config = dict(
    bias='all',
    init_std_up=0.0465,
    doc_mask=True,
)
Each number is 500 + 40 x the weight over its row's rms, rounded and kept within 0 to 999. Layers, rows and columns count from 0. Numbers have three digits each. The size before them is the row's rms in percent of the matrix's.

# down: layer 5 MLP down (transposed), 1152x224, rms 0.0466, rows 652-711, columns 112-223
# up: layer 5 MLP up, 1152x224, rms 0.0466, rows 653-712, columns 112-223
down652 095:475437518487515482504456487417549496519571470454550473548467491463515449458510488545509470503543427439483472512517520519452506460525449489444459499457429451460451554486472492474527494527570536482444526495500463498533494463524450553497512404507493473549487468473510571477525517475487474554458513579505562472435520437597604440459529510480
up653 107:439484414567494590478520464443457549429503545546515471433480552475488495500461455534497463541502478562579468494520478431416431587501491463578460431475515489528472453464478428498509507486438528477516546482484529526501555491527537473470543529523470514495456529486515424485558555525511473544491537457427508532459526431518496512471514444485
down653 098:520486505564464475469489489491506415503495445494499457488481460530464522533491490492530524461434489508509487525528552512458476504444528472460446461450488551482538500452502495474517450492562483516532527468529544474424499482504485480475472537541451562508462428506436465455415461490510564466502477432508484461484519526446511447546485522427
up654 096:562472480517528441497501523484441500570439575461521412509490452555528553567478490491509528544397523441507528506477543445437403469486467489523485551521506425458520447496464473491498564531496514493428507448435463480521443490443482514487540535490503553506487526537515482450540495512481444529568491493430499507458503500434480508512496544496
down654 102:484499540504521461500444515460516482427466488456531510487548483516497489521502497468456531449484493511490455555508547592488586446494423462496496475523468475477493493530478476496490550531541522480500477463479476525534493532558553586463565514475492506417494567467521484466534509534503475468496561511461550537514485520498516539469535416459
up655 093:495485483561526514473473496599505539498500386534506478512488547506523490495503538494428537510462480508481558489498541450489445547507521539486525531531565519471444504458496467531449432487501505536444500489443484466543539543458543457497527492553513538511491532488460591551441512539540473489505450552535462501507464418438497503427488490489
down655 098:535514490477503525493487469425465455525570530501422549553553485532516464521505553466467423486526429563468515542573501497523526502558483515511482492454502539518493529512518507482532536502457492522469566431517501521441397502511561487431508546483425524514515432526532473495478484470523583513580522494581513502513444456509482449480569530496
up656 106:491478527573544459498532503560489471576499424564463484460446528503555530613518468554478507446516474537504487456481520510508458506476501470469512491560489457506508513508436456505464544546438459429461466565536529543553530443495511544486474494491507510520486467550541495487485503443491416516505563432517504530494523454540470565511476519494
down656 112:508454580443519449488531504455525521509480433456416435570506478548461570563477447563495497473438464570500478511537477501511473601529514504514482476523570526518522473494493499516533479446506492539580541524472501433545501453528499477499512439474484501474534449478494485470580484556541513543552492447516429559522549474552549431515497525565
up657 099:518506452530529484493536537519516500481383469502565503557536497521446482496537548490520464489496498504494473515501493474517450520488484494547581466447459505534571486431532511514469457481537547475519479489478509527479492557507478498503505492525554481509556496434530468522417553532527485480505493492483476507564470592550505455531454499444
down657 098:452528506459501489469518516468498534443495507498506475515511527442527483482546508503449498465554487541560496483532549530514493477550484568535444421470527551492496464514604515514427532568561512419493505458450439497540488481473536507558387488532470495512452496546544572487551523514423511476453545493587455540508493500489577484517579571517
up658 107:494479467539522575617558431504505583525520533527441487485457524470446546477512550523485464516466445466481480526461482556444530482427466443498499519492504526452523423486428485452430503430571530518499467523541411482511503541507479504497538519519480507456451523485531537501461498536541504452484533525508466488473565501508581459534478527542
down658 108:555532591561467502594480502446522416572421462499471540556490526532460456568595493459467497425547520627520551515528466482500482582448512421533506435483489499474501437422510519491470549506493545530535438478468512506525454536490434451499486554522478485460542456554527489492457406498493463472545513496468481513483504463482479464524488498501
up659 111:431477548572482445484418538479544500510457540501494496549509477523626560465462525533509450537426554561536527479508461478548451563530524458562613449545494510446470462470494461490496484475508468523513552448525522514487483482491462545470518426505503450513565498504575437499541433514516458496490485492477530494477462500427506489489568521500
down659 115:496505542578477492417518560445528481509488575473494589510547475551494552457480502520504452488407466429502485516556484506553506477446487456571527524552498462479495560481489475469488472496445474464503513472554493546496464471507489402506535503564470465534477505529499491507500469456508540565450509535486583479517448520515560501494564524489
up660 087:532475452495527481476462466490526512512436509521544556502561485519410469439549515551508506419486521512535536462582477477570506545583511464456529516520461511535490439434522507474483541544505524524471480524504464509511562598542436541507520518534564636555458512466518533525516471430492439521497500448492457532544452530488484523484524468510
down660 112:510486505484437496496583543542468470479562489502466488482483433517503548552537549448545538541507506475523493552426571539465522489410553497493467500475601544476528512582468474508545500481450435436538553481501446500497485475451511504498462499475467391452576486510558503432503522621517538489486518566519555499498516489515531544508491504475
up661 100:522500455494502531542433541553502523584437544525483444527489517556496548560493508442436450445475506473428524463459416393481460494543474502557541541535537518490513474477452466528447477519525483471501489503468480424568476488460491502498529489441574515410467499509512462485543448526504533483511498489547499492494446471490550473499549552523
down661 094:410451566489505535467509501516510391496509531541482532469461493500525552463457489466480417560444473527499468533499506469497482485483528484456537468478464511448528526486502516481504481443468514501494465562548638552474521533490499447507477564487479509536533488506569558472526536503496555526522490519388453481552465512479428500479447479485
up662 089:522485451422438520540511444501419446546429519557538499535500487518477512468540456498498540494526474549553510542484500491513467511475565519515545535440539552464459511484493546524510497578483511505450471530548543490511470541452545520570520530422522545494521479542515569456474488508435507505506547539535540487506459414549603501539499431508
down662 087:498449506445588445554476495503428481469485525476492452475523545459485562483444472396503443547417492510447455485515494491487427566507464536453504489501482472512505529516537453488583462482510515533503515535570466499471499445530439485493462533463488565433499449510468494449563516485460500577484546513474509423522549560570492443440521560540
up663 098:543466473488443523479542547548579540542525483546457448485472465521513517509465461480526438563466493383466524500494462575451468506582466463499527555490466406569563506501469517501485460462508481521454527592522517546535462493470530530510536492499580554521543499463546485461521510507461505562491549557536394522525487404504440490539472560473
down663 107:502526533598523427415479560485517411473530480474489478525520545460531522513500532491486437501474519560472488496527560586529513545565545461507471506478513470556500525506451483545517528538521468502478434473565490464554487489456549516432445405475469416442558439514462560450507570460519438512479492454482434467564496461469509441470480448527
up664 101:479505512506536362522424486447469539502474511478510484535505532449432507471544458450513451399468502456475587438516512494549492518459511497563529426518505473517509497501499520521500425562537497494485440473479514453515501564475534513486501527443494493421451516487551419495538518516599537484542498522516499522498545542456545454440474556407
down664 094:498519468444480549487514459559540424507474502560506527484505531464514499520460555652447565518531482513526515543479536513468499476531478491517518592504520566557464476522521523454471526517529547536495543570540468562501567477550514534469469503530444522513432483531583543542490573519456498494517528479487440509409465530471499547568552486468
up665 099:492503525412552486502531454520428504592512480512504457628467547481558520431511489508501518489561555497550501499529518430475514534473444518514521564481512538603519438459533472515534532489517460514507520573504451452454523454512450523496553520488520437516554451536418532506497567486493462485525545531530520498555541520500468515480522563505
down665 096:486477559555505555456474422474535466452464517492518466446510477583553497489489530535486503521516541447487533484496512490549493527522534510423508474553527478480556500486577479477504327523564501529554465487452460489488446523466496467463494463439479521505501587457549553504496473495521439487484457447514516535466495467478480519440559416544
up666 105:538475523472521484572512535546499526497521432443456489564440512529463529545536455531543509442510571503504492511491562433495450538525540482500570489476534457540513560436451442473467488424491461539545542457476542533507494465512536519430504523514510462533539456491569520466609443523494555573475483520442459508451442519573453546479491522519
down666 107:540584512394480486543505474554486503444460498450536511452523511554525546505469453541523437459460539567579511520476491476505551473526587487523501511448518455512544493392456504462515460604459507530515398555465500532524501516514465534478512472559550475462507507510524503472525448480515516535468542468461553489491530571512523480511512536500
up667 105:499487449529523547524566510572489498507534593555531539476550472482572460492493473527537501544530449466529509415436468483471533530499537442523472536415546513450470602477513499589483490475479512476479490503516455457431522468545466516526507535482567503510428458565445542492442428456549524556495529480457459556461481468536521511596549521436
down667 104:518512506519466507484472478518494488516470618426445434551506517468546472490518520515559480393539506535531499481481481441527506456510481463507481556571569474534482515608507565493547532562454466469555501566474481542509440514457506560455421487516514428564502562489472471484539492553582530522502524472499569500510552499488577592531492471535
up668 103:508543467441508480546560518486454543525471562455542547563434480496516526544503468548507521533498487362475529456533503470486545448462447424568496501371574435537460509465480564436435456558507468513532484569509513481543525492463531496489468480509468499469496511497488570536452570505494439484477528538566480481534529449531463490493496457505
down668 097:500544519527505539444526471464506491565510449508539419449554493553490445455515531500539487442502438479547491508473425474493485524541507545539572547585417568436474550582485399554550523477470518545508470542509445507501466462484471491564496498553577498518514509552514492479572493471511516520474429426464530523461470541487518522578542488480
up669 096:468607478485467503553417527466470460489501583504486531537490589571483447506467485468490499540499432488497484527477505516421531560471447425486497449475534545462469539518503560521525463571534486509449555541480455519453490522486494440515567382537446519500479484479464523433442502559506498405462524464444505596518483450499535488482507500426
down669 096:469494518492498472451541577577479554495503432515480552433522490507443524535457532493505465496516552486534504533499531373519514410431440614529485487437507474481489500453478470558524507441519528492630400449472494475504568499550495487524497528486539461535532483488499501484524473532541517489509427489502543481540455521501501518566536461421
up670 096:466489443494535511492500512581533522507445447564533529521544504496453476458480571509501552530446436434484465455478590563595509486484476459548544492494523490502507570465495472496451472469501490516519491562490478470557457455466476498413564429519500434432488528496563475453527525463503501478499472504474541455603474544527487422481587435490
down670 095:532528500476513507525477442478511490514521426483536458451468499492512463521584493464489462504471503550622439542449459521478479485534510455427486556522513546475421444473515503541595586455417525490447417513492438514504509461504538536451495519481559485537512569525493493481536463546501602531598452499526602456469455517430507551523488522470
up671 095:591490497486547473502537505484464518508437504560497561515564495503516489558525510481533525489508415472445572532474589457489526596564600462466554470488436462524536467525404523517583456426579562521475432457536551541422456448520473518442484505503520547452474547468513489526503441581487528532542527538518427446456485509498520523525509545570
down671 094:521488464505499446459484525489517466557525505491529485500595521458465526530436488498500499514503581537564450451469505561515469521518488492544492549443475523473495536485450522488488489469520427485539539570546411550483559503482531508529465508526432493438520439619507498422498560468517506408489515573383500526563544529497503502497485478432
up672 106:495510454501515473479468525481455528539498542552455503549491498523512560541532453534526514477482432520485518459546538437519480594548568460429490437467515495481492478460447525459559460526448428474438500501585441508494476545526495472515528624471490501508486479485431564478609461472490504474480594517524484482524522509500557510495512495470
down672 104:591470513469517478545521527531514535510429463511505531527543452559452490550474511546460537506510427513523533439541581477464496481492496428513416493478524539497478405485455509498454514423499475509535556481437504598469469448539482491503460411438424477506512540497474534509477422519547405532512523556469547505439503437537429503540539479521
up673 097:491467515520516551538548531477410489543492531565416481484522536386461555594507544508526587514449544443488493513539470400533533517511487457553563523553516486504537491524524458484476482539443464457466447531478477460478507506498505509538499517493525484529544488484479504537530528528524550504477450513448501602499450507467465564519474400474
down673 102:492508424472541461504468471488574443492583482529526470516532467532500429540592480522457459514558488538508484526488427487478459471479497529475491504407493498568441505528598491428501524533548499536511477509426498464511590535508451524457415534459494523451492492474479503514448476555457485504517490543472542539443471629546521462520534567514
up674 095:463505459484489487486471532550430501523578494526549470503540527565496580459495458481505568530492436467465485453512463499505554507511494562505527521522504503509474500457386488474488487509504519476505470474472531505613498483477509430490527488578552410534536496492441512455494505455502490554530535527504436521497525501511468546460547493431
down674 097:502540487513510547455513440458521526476418458385514523508471484477461507546495475537452538498516549471545544474519507555504476485544450493496471484541476408415470480502521533492517422490534458496531495533570524445466501503482507533405537497551488509456485452464524494465492471546478523419555534510589480481460541590525456475466440511509
up675 094:493512471521500525519528451524499561540477497530475409410470558495542500462481484486496509473507469433504407541499457472417537583500471517442574542502512412517430530502562494529474548488456471498463462538479438520548545508486435582561422497488568438558546521485437448489538480497517396536489430451484416519460516546519501492515453540559
down675 103:580485452524504445497481473391462548521510478465441522479535493509425422548485580552517425520545450521514449476525487523459480474528502495423550455449543521456495534491551586539563578445512528471503557493474457541526594517492580469485510438473453534506514471436545479545453490440493482495508428507404523489481524524518567452470509511443
up676 093:487482468530499451507525484511506487465425469475511477521540408507524550481583490529476550425554506531434527573490491551532469507466442559529469534557539498547451483511567554544459503443460532479520459539513536441486498450468531557492479495478591551536525484531487480487518514576443492536482467493452507500512484448443444512526472497509
down676 097:454462511530511538506464496520477514515508522487521523483550510495558428501563442510530540518508472531549434495551532518616526528535521612469439514501597487511493487544529514520575475515484523518514561509510573483465498534477534490520488520493594473469476570471446499517472456511550453538558529480493564522527529546541451535518469544538
up677 091:494520519416533515474469424419481506524469490528514512521502515527501545478502463550409532593449435494609455493477529519526520481401513534504542567524524488477471457518473471525446483410466542557549538496571513524553538473535513541479512514413522457475490476532496472456442582574502541594490527489510455525575527478488470511541517458530
down677 092:464438478527536490444546554509454508611557497439531492522431517523502505518515455536536487543574461524468592498597472470523484535505461445474502524475476502498540467543503457467491451538468500504487446528556528432553537459537497444534522468510498510495469515505558477481511410443572449531544535522474539523510511458472493492481520476513
up678 090:528492510466461461569445488485480556604480423448534584509474490519453553459460508466509473447490420555589534470468546556528458505480461471541552538490478495510479513564490522505419502498508501479528524531481495512468480520489500490517507477436553484528556488502544462492529536447516541572540505528486474546418548541460556502549505474486
down678 093:565479498547485506541502529503486430474481485443489519515511488452521427498475529496496478528570502490501544570532529509461557468497552503561493555522485538522537474508559481522497546431446472559480526403432444478493623507498530555528504612527530518479481441447436533487396491431506541481448502546485557521509477523507450498528456487495
up679 099:573526530481571463440506472446526496448546498507440483481498455532441533568513531519556432495539551445446531506517529479490491497453495484520522557520477455577556515508484448574523508454414467537510435512547443498475474520530549506453486526506436561568529535436492539516432450485532482479520470538505514500499479538507444510562524519522
down679 102:572420558485468521493549529514514496483521451515500551563497517486565513543482468512578496579521415454573519579509437552497574504472527451558490516556432442551495497599532483489563511551556513374508457460552468559492521432492429514511483475547533476498504498513469541521519545512492462462484496465567478435453475521486519590523483575508
up680 103:516585519516557500569535512432561461502561496484480484501515513488456467560512475450474499440466482528456435484526469475493491462475474458566573572497488511513470512509465469512579510578497503484485459548478538539468482524602529497513465501511509510458579562493488466535463418542522545591500444560494478473499462500443517571506501467411
down680 108:490532531475459489415497497538519525398452449402584550444538488429511508501565492508462490443520474492522556397573513490531520572465513567491490470547466548502523484495561457505496569433600474446519550507474445454540504511473480474522516469495453470418571517548518539462576525505457496480497558446455487525509406536516514491468505546559
up681 098:568511524394517455455494502500439533481535530472477499494474544532540485525531541563514552439532427513501503476479472551517477541486477464470584558502497479491480510547427518510521528431497521521424480452454493500500584561533549423534519438527433470435458496418537527540476443521480504477433521472461525545480492453453593462531468497482
down681 101:526505474536437499495532532519526461437435522540503550456532489421486550489460543515487517536578520533474533484500506536464526538495440521484547494530508456479444470450485398488478520485465486464575477538518407501516502556544486539474483525524550444472536520518467576443509486518479471532500440517460437486510461518564466458441489430458
up682 104:490526517457444447556537567469570515402503518464463513542437483501504462599526437510519475495541481506431466411478418528475525467485575443505467509476460492606485506501457471456485482489552502527497448427501515448505481453476480470493420446497523451520547547477567520468524559425469498517570493445504538485542458448530476526514476508567
down682 108:492531485509472446475511470502499514497491544460560411471472481478519565503492502494496481485431469531506448564541433561479396503460548524512436581439605536584618463453512457511452554450515462508503551478555507461481520499521513536484443503497465492529519470432465535489488462437535525458568515487522493438605449513530532444523445538468
up683 091:514512522461537609505470484465503538454522522508557548449579501442486427511466434552559483455475484468551445532540489440476453466470519488531521504503526521479409570455509527479386555586600489559500523535390505498528467454519490502569556514498455526512490493492453506490470476507501481429508535530561484516475528547532484498526531516491
down683 092:511486535582464394514527510517539495475519590494537505525443505482442474472509472528513446577589520523501517494446514416468453533496508534488511507507471413541461432486537546505495471492485512490455469506507553462521546501535592545485468536508518512477480500545544463474489497477605438525447472427550465512439475454482447496454574485475
up684 107:518488466468528480497527473557473531444537549503494428513471520546446447544524496463534466424548581561469488555539619494472498500527485500476480528478448550557536480512521450470452451476484571475543454475429533513569467478490542442511443495462482473424487425423549472517514458492430489476479478456430508531526582550500506467456534506423
down684 102:528621516472508488502506526565488561489520487482469409502520532522486510515464523439469437482486491614513523458391436474451498496482519508495517487553478471552531544519497518514462483526541496469535439507477486502501537518514500486500500503514455538519498527520492470563485516508518502552531522585538562489533489486495522535453507492466
up685 104:474473501524462544505555510447560481517506479507555442477470512481471507520469516500539475547448487499462514499453481567505550442527547472534555532577524510544471512478507514471502463556480434525529486564479555578608494504565463471476588519525558481500448462485457447543566466502465544538538598469469482463463417501486507578519474505495
down685 108:484481480397473518510490479468517556539505452453492482477541483517459517478440482549481499482519499438510499520531533507483508596498490555490511493515494509480447566515475519498476465454490530547510427440480451539483513486475574455472570527511480539462482548464495506422578512502466513505576489425495552524444503508491529505474502469487
up686 095:540486466487515510407575584571441487492512459528399438489501426457442523472449581504528469470477455425506530473529577527534451511418406474580523503517513571563521424546490478488453536523485510456551569443436532490485498507560547486484475513539496534461540485475545482512511467533463503535489533506440511535514467584464545423501431480486
down686 095:428509521492504552551532514488488487499409501480544513467518470497442503538483507485500476459570519557530438515459522487507531523502466499440492542528549456507477564558507500513475477420582543527465475439446495472500465526572484489573459494457482470553512514435516485556499523481531545465451455499508570536459512460585537508446497526532
up687 099:479505543547486569457528546367618514588486494442542554481456442477512546529484557488473500571577512507459489549519534489533524535589528494486508496521538479497493449456496563442524520527559513473467501538473450487485520472539549456475468414420505411462494607573443536487522506495489519518527510495508499464558463492509473521485540514492
down687 096:455503505450524538477545461575468491422519517495546526464547557453560487439417509530580500432463521480466497497504521461451525416511521539518565502557450495477488456563569495428524506460468484526460539466496503554439416530472401476497584558631517523501514478452517498521476536505482452475546538501489509553413493506470541539539479505461
up688 106:528567456538501480522495547581515474572512497531484474549500541533465518459524467563486495513512518531457485496477454575485485508528498395570464507483495479525505494485527573535497484463563473481500519548420534511467502512604511500421525488521529521471556499463571444565481467521376529594521525544548466581432514503512472505534471444490
down688 108:478575555546508479471463514482492431481511414563503537482489527462481513526432457472442488457443407470473464480470518539538520523533477548577489463484512446443514572451466480565437517561459525488488498569482446536523525501550464517485525498568495523482485485512452464413466568495517425474443464561415486489388474537540492504520535525433
up689 100:484560485501457484478430503474452498564451480555504513550445481528510542447500550578506456432526470415497500545494475526470459467487509596537494453495517518561433517492413474510465565506495430554508543514522509502461513482479438492509483493492498440538576448515443490533473488523499595479499483489541537543461494499498546489423544553560
down689 100:505480536442527541530466473500523579504487542523501526444477517432471529450470577502498465498486475425490442510477488513494505557570426572516459499499518474497459536553541512466433465457462501524515497514498515530474476493493603542453465484521544445510537496461538520466488522477478417446400470536494510470490515466522522551459496426572
up690 093:413481523461503435469542457469558575534476491521518484492509511541512441527471491561515500414552449459524400451463492520513525479482547549431518531491469468488545511484526568476419505431459470537535526545487536495390516560501520494480569507555460470515505483490533476549463465537477472554522431475469512555450465518424449497544472515530
down690 100:414496438545495496501547565491468518418528586483560549555467539419550544451452525475526458455469466489544462551506496475492544525513504475536497432541511504485536528554514442514471527406534511455521429458565556531545487432547531470478556506520469508501442502519512565524464495501504542500511584530502487490541524482497515505497449489510
up691 094:523530582529507495517491462516502522512493485549477542556507503474496504497507450458406481450557532514510537522473494520477395485501483496518584531468547553482554457522515518478410480548499492487497545474521415517496437482470410488544496545437439534535529436474524488578513472468522505577497490570552538488476551509529492500409535532447
down691 097:491487508458517535526485503444478532482497566421489518530482490524556467478523489511493604522542545492470420516615465530525525524528551521470542515514530480550514535472456513513614487509555517531443443458507523522499587518561550524474563483517501500512453547576514492458519548458424548474553568495480424521538520534484414464590447435533
up692 104:470435498499569491447493490452496438524516469539558501550465470585449517478532512511531457437505458500537535442536460481475517541542493447545548466500543526487540485481563504488490479531498460544492539511434521484518514526529549557487582564479480505467482512536545490511497499493570462541505495468475433466416471545482540558469544470506
down692 099:476475536483403456534468430482478488485510532536471532475569499477498505560513485480485545538433463541496515525490576517499492495434535484511549459486486499467437574525498487476536524477595473426501463478552531508509494505469475439495509488530509561519494500484428510482482425525449536500565509501472510459554482478594532435479517566543
up693 109:529472559521542513502442531424510518543389462504472482487510439505441443453480440561535487505499528486593465445462533537483507432539514446456456511579509465535508510453507544459554461471510492576579448470521481474418504543441520517469537459467462458475479451557494568469553460498529484455535523509489497512479507524435554566516473503519
down693 119:444508527534493545518448506462451551553550460529489542453475408541568533525541510412556493498489549523483554500559513520463507429613584526497533513475412537492474425481494525480550507487500495486507526530487516489524497462551455526416520477501422526523482507487460504511483552523476485487540512497523460451529475529500487475545568521468
up694 097:507468439429521434530488503518502593442522530437472479570449519476549545421513519510484469521552462538429421515531513546421457464477497515444553519473516524516502496434548525434483486486478467521583532467549441552514467555466459479452484478436604470509445540477471508473622552564522511531512485532568493530507497430443512485495543455540
down694 091:540504540532486531472467438431442492576484561540561464475561494514492452541514472468519548396469519454581568501478542475555515522521487485568515486500558432479510484532497498481503576505455505510451554523534542492430566478591500523550485514477445572445544451483458503436408530450486468444502519466475431492527467581573481547539519507471
up695 104:508521541478508459497484464494424508500485448476555516531441578433540528476503518486564430489464514456509526566465541514467487444415480495496498447515543493547464507463504495459510508542466403539514450535478474455490433537544519455478514548561490487475506505499497478491486534505499501565494524491497527605493520469535497577470536537414
down695 101:483429533395485423444463542499456451534502502508477472506489497554477457484522519536497537541539515503484461488557576484516504458457518515503482531487556491515501473422431523489459539479491507487500507481484492521562587493506531526509557486470488472491471453395499529462432459569477429525556431509521406519490438535498379488526467469429
up696 095:450539503520480462463470465481522465480517528481567524579443497483523460459527455510500456430522489474477503548444459512464555567486505480512525476462550464510507470538501538499491542456479548505435559507558517442479486459493495521442520493463510413460584434612550444590488472570444520487504447480480444466474522436478476535481508494425
down696 086:474523486489555458562481486433448513424494466437468544459423502506462498525533573441474486501450522564505471558482526506498503503475488473457470494512482488453524513491562441513498502433530486464512459434453577555525550536523503517572497517513536462462499574486528593478448439509506479496510596492486569462454558521490452505444532455528
up697 106:531577446461523510528489498503466413497513534535549478421384546473435526515469559474541442479512499509469479454436487526507512458556473502474496549547471525461542536434504530603490490519435545508472506555487461512465463480533486467407417581546504452542411524543425454531551521455484634441446464481508511470504530501472496483483492473532
down697 101:470579504516409489538565519379527534522530520475489482514489529519490454477568506491507472453537473545511503535488517487534501551477480431496504444472532497456460522472487488502428574510459467465568509526570466514504558462532548481444518487540502475534493528496551494547539531509500467531502492501497482555516477546546460499432432547523
up698 102:534452409457566471479432530411457466463521547449495491494450524435518462493440473586426468458530498572493441492469463535457514588469490511519517484528495525550517495419492541523582508479464475480458493489521464523467497556499455502444489519471569491488503543424494479580520537496540560519418526454499555487502534426503534462427539475508
down698 103:526510462488490592523553539480545533483405549485426435525480485449562524486442580459486512549629512480484475499459490431467560481475430510485577546528450522544421452486485522535492491477511477483437496522544441468398559456508503506448522514488528508558485601540543469493525553469469522498500498467471438525395516495482508560515528479516
up699 094:486472501508549482488416538494464441543466494482416469456524506546481566601528511488491458538566462502485508512493515465480539512397552469522495519531468519515575460494526571498459495500498552470494481428468564505589536437500476530518455467484486450486469531456485561463530598459482470467518478435507448498490474524482535498556558469457
down699 098:472472523427485551530497483461529486543470474516542444460496446403543473455518507540511529463478567462478460497473482515512473502575433515494501434469609507478435521479513429521558508491532430547498509544503460535481516543537524456474565532474442510463549441555566484523494461519552550446531537559509519479542476496496492570465460537533
up700 082:575507484486508477484523551499556513522505556519528519484525517511530483509536411525555530476479447466488530542481457502513496598486520454554542508552538495495483476509515433539467491598460546445475564492477473488451491552515452483587507478558446505516431525553488509550505453564543551462514542539548494504503517510581504533505502448492
down700 087:432496519440490486489469547559547531492486534495459543482507495484476512520479518496540461598458483535488469478423479482516450497503463503501509437482500460437476505508515515499458430499452425482451537514520451535541519506490577511474525456446474442514559513513570476413491471542472514478547592525483517509547456461501479490480422437474
up701 104:496493492515444461442503467521639476480530438523517537563502518543471487493446521495471447521483490492626417481547492533460464507440435477528501538501464508459503453486508480507512438450468488511527499490473484555458565455464452526505546444535457483475460463576468473530535447495550535511433570485461521519547499448496513454505542365476
down701 100:438483444481534472513487491484445457472446556441502467466510518462474438468516478526489474436491521501497498458556479489546458460523537516516548482457495521501517442466502564523471500502504468509485507490402576505486477490477500552507461468446514447495603582521578484528468488488453539516492490475519523437468484523472428531521533511455
up702 088:534501461539492541459474491489514473523487503461480524443518461567406478497488511573461558533486485602522499516499495504495529499458496480587538460519495479520494535511553499488477540496465560574428540513474453459528506472454475499527435568513544620495525502523480485491513599508489557593437430466506469532512516551470481479460481560475
down702 093:474531522461468465497504534459458533499545582498576456542458506444600499469450474469551466529482531434540458491526494484502571529545504558448470535495493514484497547459477463533512515526531480457551432486548531545489445539570585426429581538429470429486534528516552530460473442455553449500554511550559507441553505487569484496535532450519
up703 099:488457620514505515521526561592478462522470502488500461455595503485481492541493479490506515505472505474547576486484480531439534525413490424546486468525477494519589549532509449541497473519529509534541463565460455407408495510517500489456450454486493459556482556434425421481519527475522512504446502467491517494488519460459529567490433478557
down703 095:517397418455478509484446449483551501533559464511486529525450489471543499456524530455400494513466499502540473489526509529484425515535531521499461540503482484523476459511450467459492529496438458466500470536462535506464447598548513533489536486465460516466495476517486512484444475547516563494476488496489566538489549504552485559425496482572
up704 093:565438447515442532492535506469495437502497486498498511515533460529499503459509432461521523500489509500474488475462514501485489561471484565534491485510546554587557455530425508532511450493481402548511423514560530539485495501476491465585473494507485523476469514523521479468534485498497528520565511503488435501523563488413480488422520502518
down704 095:525480488490449539443490501524523476428500554528522501449509516489577498491515545496504445453485554491486456467518462498564601483515577458464437601506481472550511539512502552447537505516499532529550536485502516506506541513553545492478505460464539459493537492493466486488491484527619483566558473465545567562498507532514471542549510442496
up705 101:502498555518446514484533477499566521523535443520546428560523544515518496536491460531445521462494498533530517495469562465505471514473492400554539468514478474497632532474460462482485580473491528506538429538493467501488538476504597560457510493560530466510507523454515516472428523506447473511438479488532522467508511480541488518465531506454
down705 104:504486548519481536558515501492456454543460516524485422475478431424522479571479497483478404499597563530503450459500509527499462554391551542529454518459504487492494494530384535456469511518501531512521456527553497512485431511485477511490526489423440462500588608486491487462551465507516592502464532539594497546470462509489579528501495507518
up706 087:549507430453524530478500531486544459505412466510543492526501545473466472523542496567469498454510523461495527448554509447506445558510484464464539514532442473450429580502495458487508553447510516462555502542498531562496495510496469493441462533517504530589443500438507501541573501540523475458517496520503467473510478501447525553553503449510
down706 092:486450478542515571511528505561478542480566522529515587528531510484516479568505472465454460552569451490622512531494568473535580496456563510504513493541519447459537560544516517463440556501444443537480525581441476526517495447505532501546482524482500437479503481487511532468507521526489576539433513494523530575473516471517502585449518536526
up707 090:495544484456555544429550535480509515538567459555402520492476493443436448455477574479531570616553487475539497535451482478463484522507530461476492492470464475473558479511487558609535488511409512527495485504551482507479502516493574496441516469488512467568518509421503522511557554447482475564452520445481460471527527526495534482491533582531
down707 102:463479538489547463464476530553479469454523478537509530473548508549578499507481489519552516433500550444488476527558521466487510491430489583431483505469484415592475432435505552550458522462571469501475593481494550439533500484511414496469565492432499477428530502464543526509495505528524475489468551447479480498432509509515495509523452493495
up708 107:515490427477511484481591488497450515562472469530412494472475474501487535475565546433549478506464520453442499497496471468520494531455493460506518481503479511525579508561498525534532593551530494497485522578474487501557491466497408509466482548591437495484434520417536551503399503499524510491492443543509521479617566459543442496476572471483
down708 096:560576482549477513496426499540466542462507535557536507480493579505559447511501447566486499508548491517542534502503549461454466553581520495575474524473594481544463481490519510502453431499460490542557458504578463528442417468504558485611485428482482492461512491503503450515608572484520492550496545528488484480504531498470563479471465510536
up709 100:446532435544523536488447496502479526515478531547507516408494524543507492498493451503469438490481555480526497500511535600484499547511484503413456532488500463513483526453441551495490479481514515518477519448470469516565546481465484557452450501502568552484530531501510503509431486438494570443509476469420490510487486447511534539466562556482
down709 104:534517542552513503495512580535488481467483504461556500566477485501459517542483499525514479491478535421473380549412468522420472529477508458512546526522504537470513429560475477407502535481469438526516579557450552474554462459500519484535530571514467557471489547482545510431511546437518489482459503479516463545554496515498500521554467480517
up710 086:456462489477514513504452556476442508476532523459462555515500487442495466535484499478441497465505493449475459499443508514515449459451589531488541439524529509524495419433513495497459595456363556465521512496500549484375461473517454490474520439544473501486452483447467455516471460503530506467400468530481528508468514562445522471462495524471
down710 096:436476484511446504535473441539479500531550526523539508523469460421435502474460492457554472457483525436477445482490471457496467482561538543437486452443550537522556554463481464552473535506431550402537489483495573492491448545539537506476516498466513481468504535492506459449538471536413463450487479603469510405486535492481413511438509463553
up711 091:473433511483541539477542479496435548499426461497547489521458464514569519481463469507460408519415477496484490571529455442540487532484517441476454457460518476545525488478466562485500484569482466561477567470507599504472483554555546504416559437424496399447525492517549398551496535557477469583496497518472462507465527525441489488494563483557
down711 092:456584460523481499473470501550556503491471491509509461518520525486553475492530489464523542501474540434573483491501531442489484533514494514535479504392546534503507487578491494493420571448462498470488474435452439501483527557504493505502492452552505488507504458556472495527473460541434452509520466413503528492475514473543524515492529423511
up712 111:444530532560546460503498509513507485447513475500485520427548536549474543532456436487490494455467526553470515479467451531519553531486476397576485473525514471482521458555446485521470447466477462457561480600490503480465513506403523439488421528506498531459494444481481470477527466491477485530571506535459477492495531490575508455422499474404